Weights of a small GPT-style language model, trained from scratch on English Wikipedia: paired heads, 5993 steps.
Each number is 50 + 12 x the weight over its row's rms, rounded and kept within 0 to 99. Layers, rows and columns count from 0. The size before them is the row's rms in percent of the matrix's.

# layer 15 MLP down, 64x256, rms 0.476, rows 27-39, columns 0-255
109:65 61 53 42 49 59 65 49 56 38 44 41 55 46 60 39 55 49 53 52 66 30 63 48 63 55 47 38 38 50 58 52 47 63 64 41 53 55 49 52 48 77 54 41 52 55 39 51 42 37 55 48 31 60 44 41 46 62 65 58 25 41 61 50 49 60 54 43 47 71 26 52 38 63 45 38 45 55 90 73 55 45 56 59 46 40 60 54 48 74 33 61 63 47 76 70 42 42 47 50 74 61 62 78 43 39 34 57 58 46 75 59 41 48 59 47 45 59 42 59 48 43 84 52 56 54 47 43 90 48 41 32 34 46 46 52 29 56 44 50 56 63 52 60 43 51 37 56 61 52 51 36 71 63 59 56 48 39 51 38 60 48 50 43 36 30 45 46 46 44 35 53 38 52 26 61 58 43 50 21 52 59 41 70 68 42 45 46 44 67 38 39 56 68 60 45 80 24 47 60 64 43 42 66 43 55 66 50 71 66 65 50 53 16 68 58 49 52 47 44 59 55 66 49 47 63 50 52 40 42 43 34 31 51 41 55 52 57 64 26 37 44 56 54 47 61 53 37 52 19 45 48 60 35 53 70
101:40 59 51 52 32 51 44 47 16 53 59 30 54 53 48 71 56 51 54 67 35 40 48 49 30 33 40 48 54 42 44 59 48 79 43 56 50 40 52 48 52 47 40 26 49 46 46 53 45 17 55 58 48 52 68 62 37 56 57 51 27 38 61 38 72 47 45 65 37 43 50 50 66 65 48 13 68 41 59 49 38 58 43 36 31 50 53 46 47 51 52 60 48 48 57 36 81 50 53 61 54 49 71 35 53 36 61 72 31 58 17 48 66 45 43 30 35 57 43 47 44 33 55 58 29 50 46 32 37 31 51 46 53 51 52 27 59 65 52 45 49 58 52 30 52 46 34 49 56 71 41 57 44 52 57 59 23 67 28 48 41 63 37 55 63 50 46 65 38 40 52 33 47 39 54 63 39 20 53 82 60 49 32 59 55 62 52 55 62 50 46 65 45 37 49 48 66 74 72 46 47 43 39 52 37 40 34 72 49 48 49 43 46 73 54 64 48 22 64 49 58 43 26 46 56 72 64 40 43 42 50 53 61 53 58 47 50 41 45 54 44 41 51 58 37 49 54 40 32 65 61 51 45 42 50 42
100:53 25 51 57 59 69 59 64 59 38 29 56 39 50 49 60 58 54 62 74 43 29 50 49 58 61 49 48 51 59 42 55 54 63 52 48 50 56 40 64 49 53 36 69 38 44 46 44 48 49 30 69 39 62 36 46 61 64 44 60 54 57 38 57 56 43 45 42 50 51 50 49 52 40 59 77 64 72 64 58 61 39 60 62 86 26 44 33 38 38 29 47 57 49 60 65 74 52 41 49 35 48 59 69 74 45 58 42 44 48 64 51 51 63 62 61 58 49 53 48 39 34 39 77 55 62 41 38 39 52 51 46 32 56 46 64 29 71 51 42 33 46 44 68 51 66 55 28 44 55 58 16 54 62 39 26 34 44 65 59 60 55 61 49 44 61 58 53 37 34 50 48 52 38 42 44 39 48 37 58 36 81 56 63 30 37 32 61 42 46 55 76 69 52 31 45 51 45 22 53 67 54 46 44 40 52 48 33 36 49 41 32 42 57 69 36 29 61 50 47 58 57 54 22 55 42 41 69 56 58 53 47 31 57 68 42 48 46 53 81 48 57 54 48 31 41 64 46 46 41 45 58 56 65 43 41
092:61 48 55 41 32 40 50 57 52 31 46 56 73 48 34 56 44 48 61 20 48 51 51 51 52 60 54 49 50 53 65 77 57 51 44 55 28 52 57 45 55 37 49 45 48 18 61 41 56 41 36 55 58 65 58 54 28 54 31 55 51 53 42 64 48 59 49 73 39 34 50 53 61 63 64 67 24 42 53 41 34 29 56 66 61 57 20 56 35 50 52 38 20 48 37 51 53 70 39 81 43 61 47 35 38 66 50 50 51 54 58 56 65 54 63 66 45 61 47 39 60 50 64 57 30 67 42 55 58 51 52 20 47 41 51 44 71 50 60 60 66 31 17 77 46 32 61 21 48 51 50 53 51 37 44 56 70 49 56 42 61 36 47 53 67 34 64 56 52 58 44 60 55 64 55 28 40 49 36 67 44 40 67 43 47 57 29 55 56 55 59 53 38 58 52 39 37 56 56 50 29 50 67 65 63 44 63 49 55 37 61 50 53 41 51 61 51 55 58 37 60 42 55 56 76 52 44 13 62 40 48 51 33 30 60 55 50 42 48 73 52 51 48 61 39 67 48 48 43 65 50 32 43 60 58 57
097:47 32 54 47 81 65 42 68 43 66 38 55 32 41 38 63 38 47 37 38 58 47 40 68 76 48 52 44 49 51 29 46 50 58 47 50 61 52 33 33 32 35 54 50 34 42 44 50 57 47 49 66 59 51 29 60 46 43 64 67 58 29 59 55 41 69 66 43 56 53 32 57 31 57 34 68 31 50 56 46 57 49 66 53 79 78 51 58 31 46 56 58 50 48 44 64 52 63 67 43 57 44 36 54 53 64 63 38 46 49 47 39 59 45 52 63 39 38 60 43 45 57 77 31 68 29 34 64 63 63 59 47 66 57 48 76 67 36 46 54 34 49 69 60 58 67 54 66 58 52 56 46 64 43 75 54 45 44 55 57 60 54 57 52 44 42 35 55 52 51 68 60 36 58 58 51 39 57 69 37 45 47 30 57 55 60 47 63 48 51 30 55 32 57 80 51 37 46 43 77 25 57 32 34 48 57 53 53 75 63 59 63 32 47 43 45 56 36 41 59 45 55 75 24 44 61 56 48 53 27 60 41 65 55 42 64 67 60 58 60 36 52 37 57 66 71 61 48 51 53 48 71 48 57 48 54
113:62 70 53 38 34 42 62 55 40 46 37 42 57 66 24 49 33 54 38 28 61 43 44 42 51 39 56 43 57 58 53 68 32 34 59 45 48 57 43 30 53 58 58 60 46 46 45 41 47 39 54 39 59 28 51 59 68 48 57 54 40 56 35 48 68 43 66 55 56 29 47 49 65 68 50 33 30 65 52 45 55 48 39 42 39 67 53 60 48 41 42 68 52 58 57 61 61 37 79 36 65 67 71 63 37 69 44 41 45 59 43 46 64 38 42 49 54 44 81 75 46 65 50 35 37 58 50 64 59 59 60 47 41 62 60 25 48 46 51 39 49 73 46 57 57 47 24 47 59 58 57 47 55 32 50 50 67 38 54 46 60 52 60 53 62 61 55 51 42 58 70 60 64 56 57 60 76 58 53 30 56 49 47 66 53 49 49 73 28 59 54 68 62 60 37 65 52 50 55 44 67 56 54 47 56 77 23 61 72 51 54 53 62 28 43 59 66 48 31 57 49 44 55 53 64 42 31 39 49 64 59 51 71 35 53 47 43 52 56 74 65 51 64 57 78 69 59 60 62 58 31 37 33 51 35 80
103:62 34 31 18 45 44 47 49 33 63 43 58 46 47 56 25 68 52 51 40 61 57 60 53 73 50 52 66 57 45 53 46 44 25 62 59 63 35 44 49 53 46 63 45 42 26 52 46 51 59 33 63 72 64 60 48 46 52 57 43 44 45 52 55 61 60 43 25 79 09 66 49 59 58 65 41 46 55 52 46 63 48 55 47 60 33 47 55 45 22 46 25 26 54 55 76 43 60 37 38 61 36 38 35 39 60 54 41 50 48 62 58 58 31 49 63 71 57 59 65 42 40 73 38 49 57 39 31 37 63 63 57 66 61 47 39 69 44 64 44 61 46 47 59 34 65 75 54 45 75 52 43 42 34 55 68 49 50 55 56 46 35 64 38 62 70 50 66 68 63 44 52 62 58 40 29 23 50 51 35 66 56 51 60 64 65 50 64 42 45 54 78 54 47 45 67 59 68 54 56 34 46 46 47 39 43 41 51 27 53 56 58 49 78 50 47 57 35 54 54 58 58 35 45 59 34 76 41 41 48 57 53 59 51 45 39 48 51 41 52 43 34 41 34 49 55 60 45 39 55 47 56 48 50 38 33
107:47 43 68 66 42 65 35 65 46 48 50 48 41 68 36 52 65 55 50 70 40 31 40 55 42 59 55 71 52 49 58 46 58 70 62 24 42 54 44 45 38 43 55 60 58 37 36 46 53 45 62 46 72 50 50 50 45 36 51 72 44 64 38 52 59 50 38 61 47 49 51 49 42 52 37 45 40 54 53 63 46 54 49 43 69 52 42 65 75 54 55 31 23 44 49 39 47 54 41 38 63 54 61 57 56 22 21 50 44 72 69 49 28 60 68 49 67 47 38 44 46 44 42 50 68 43 66 54 59 66 64 51 34 82 45 42 31 80 56 37 65 49 67 37 53 45 20 51 55 52 42 49 63 33 33 41 48 35 47 65 58 55 41 47 57 32 39 19 44 69 46 58 20 62 64 52 42 56 60 39 43 29 43 59 57 44 52 59 56 40 30 79 52 44 70 59 36 51 49 52 45 49 49 54 45 67 80 44 53 47 66 56 46 59 37 46 50 42 52 46 69 50 46 82 51 47 33 39 59 58 32 52 40 53 57 38 41 45 63 69 57 61 56 59 55 44 39 51 43 40 50 39 46 73 25 61
107:39 58 46 53 43 50 57 38 33 41 27 56 56 49 74 39 43 46 48 57 54 47 58 70 36 54 50 61 36 51 37 45 54 57 52 56 48 80 34 55 63 54 60 58 53 41 62 58 77 57 58 54 20 53 69 64 37 42 41 29 50 27 44 73 69 22 49 68 49 45 59 55 53 53 46 56 50 50 38 64 39 57 42 55 63 41 57 47 41 50 64 38 55 60 39 56 56 40 43 43 62 48 56 53 37 39 39 79 21 30 37 36 60 44 53 56 47 53 47 32 39 51 35 34 22 53 50 46 47 62 57 48 35 42 45 50 50 39 30 26 55 58 47 37 49 51 44 50 48 70 49 59 40 66 45 49 50 47 62 50 37 63 61 43 52 63 63 65 59 34 42 62 50 46 62 23 34 32 43 74 35 57 62 67 46 59 43 35 55 50 46 53 50 57 28 51 44 51 57 73 64 57 69 32 55 42 16 57 67 40 43 45 29 47 25 57 54 56 35 66 31 37 42 60 62 69 32 49 37 68 44 55 62 49 37 38 65 57 48 82 29 65 58 40 48 65 45 44 58 46 57 32 37 48 47 49
102:49 42 43 60 53 51 52 69 65 34 70 75 50 44 61 50 57 55 54 42 46 60 67 44 30 47 42 51 47 51 51 47 81 58 53 41 43 43 39 64 49 35 33 53 58 50 48 26 31 27 28 69 52 54 53 35 52 46 50 37 70 66 62 58 36 54 48 63 46 42 46 36 64 69 38 65 50 63 31 29 29 32 43 64 54 48 42 52 62 51 32 56 55 36 35 28 32 40 45 49 35 47 58 47 59 71 49 62 41 49 63 46 32 64 43 41 22 38 42 53 48 80 64 43 38 37 54 63 60 36 49 48 41 39 61 32 51 78 43 56 57 56 56 48 57 49 68 75 54 72 65 41 40 55 42 44 46 34 53 46 47 38 45 54 23 55 57 46 50 52 59 66 61 43 42 55 52 55 48 69 47 47 65 50 34 73 48 49 16 63 78 30 34 51 50 50 59 83 41 31 57 43 56 52 55 51 38 52 78 47 38 54 49 56 60 50 45 54 35 42 56 57 54 59 58 42 55 37 33 64 41 59 51 52 35 54 46 69 58 37 60 17 50 61 74 57 45 53 60 43 39 53 52 42 52 50
100:71 53 52 35 49 20 67 40 53 47 71 59 59 77 38 56 71 51 60 30 62 64 56 63 57 62 35 40 49 47 62 25 51 61 50 37 53 59 73 42 49 44 53 58 45 42 47 59 64 47 69 77 65 31 40 41 63 34 70 53 47 60 48 65 54 43 24 31 37 45 54 41 54 55 53 25 57 40 37 42 43 47 60 60 52 47 55 47 68 63 40 65 46 54 62 44 76 63 32 64 52 55 49 52 38 26 65 44 38 55 45 60 62 43 30 56 50 26 45 31 60 60 52 51 51 55 34 57 64 41 45 50 59 44 41 25 66 72 49 48 60 66 73 43 45 36 54 39 60 46 59 48 48 73 67 37 57 55 61 54 51 57 41 62 45 46 57 41 41 72 55 37 40 49 45 25 47 49 36 58 28 28 62 63 64 74 46 63 50 52 38 32 38 46 28 61 54 63 63 63 34 35 76 60 51 74 42 48 43 29 61 48 64 50 52 34 56 56 54 52 46 54 49 56 46 46 60 44 33 42 34 58 22 47 34 63 58 52 36 54 56 53 67 45 57 38 53 36 49 51 45 44 67 54 51 66
096:32 60 49 47 31 78 44 35 55 53 65 39 44 74 57 41 55 52 65 43 51 50 66 61 59 55 69 58 58 46 39 44 59 70 50 34 59 37 48 26 53 52 49 57 48 62 55 39 43 58 30 47 52 80 41 23 68 64 21 54 42 58 38 44 68 34 31 33 54 41 47 66 68 54 32 33 47 55 66 46 57 42 58 50 37 53 49 27 72 73 59 60 47 60 47 75 40 26 45 66 56 54 41 58 64 49 46 38 51 62 52 67 42 54 61 52 38 69 54 66 45 53 62 61 69 45 62 32 50 55 65 36 43 58 43 60 36 61 47 57 42 40 50 49 37 75 58 39 79 39 39 47 63 58 61 52 30 57 53 69 38 45 30 58 35 44 57 22 38 42 44 34 48 54 52 47 46 62 50 29 62 38 47 39 48 38 36 32 67 69 63 63 44 50 55 54 41 62 43 46 39 51 45 46 57 66 67 40 54 66 54 45 56 56 58 29 31 63 63 52 69 67 42 43 52 46 65 63 62 60 52 34 52 60 53 47 58 56 50 36 52 16 38 46 50 51 41 59 59 46 56 54 43 34 55 31
086:47 30 37 52 63 46 45 54 67 52 76 50 48 54 46 64 65 65 40 59 35 32 41 59 51 46 64 30 30 56 58 67 76 61 70 64 48 47 46 50 51 44 45 34 60 65 46 59 42 26 51 41 42 33 58 45 53 50 63 46 70 47 51 47 48 58 32 47 38 43 57 57 47 65 50 48 57 64 44 52 38 37 59 55 58 49 49 59 56 62 48 52 54 63 59 55 46 75 51 47 45 54 51 63 35 58 57 27 45 66 51 56 56 62 51 36 47 34 70 43 43 60 39 64 46 39 38 35 67 39 44 60 65 25 51 32 36 40 60 36 23 64 60 42 50 31 52 12 66 74 38 31 56 63 46 49 54 69 71 39 47 44 72 62 50 37 35 57 37 31 47 53 47 50 43 50 57 64 68 46 52 24 47 31 67 59 49 43 32 43 62 42 47 36 22 37 42 54 65 55 48 59 35 42 50 44 62 45 65 44 69 54 62 53 73 39 45 55 54 58 43 63 53 76 55 51 58 52 72 44 55 72 45 58 81 31 48 81 48 53 35 35 46 49 44 53 52 43 29 71 47 42 39 40 47 44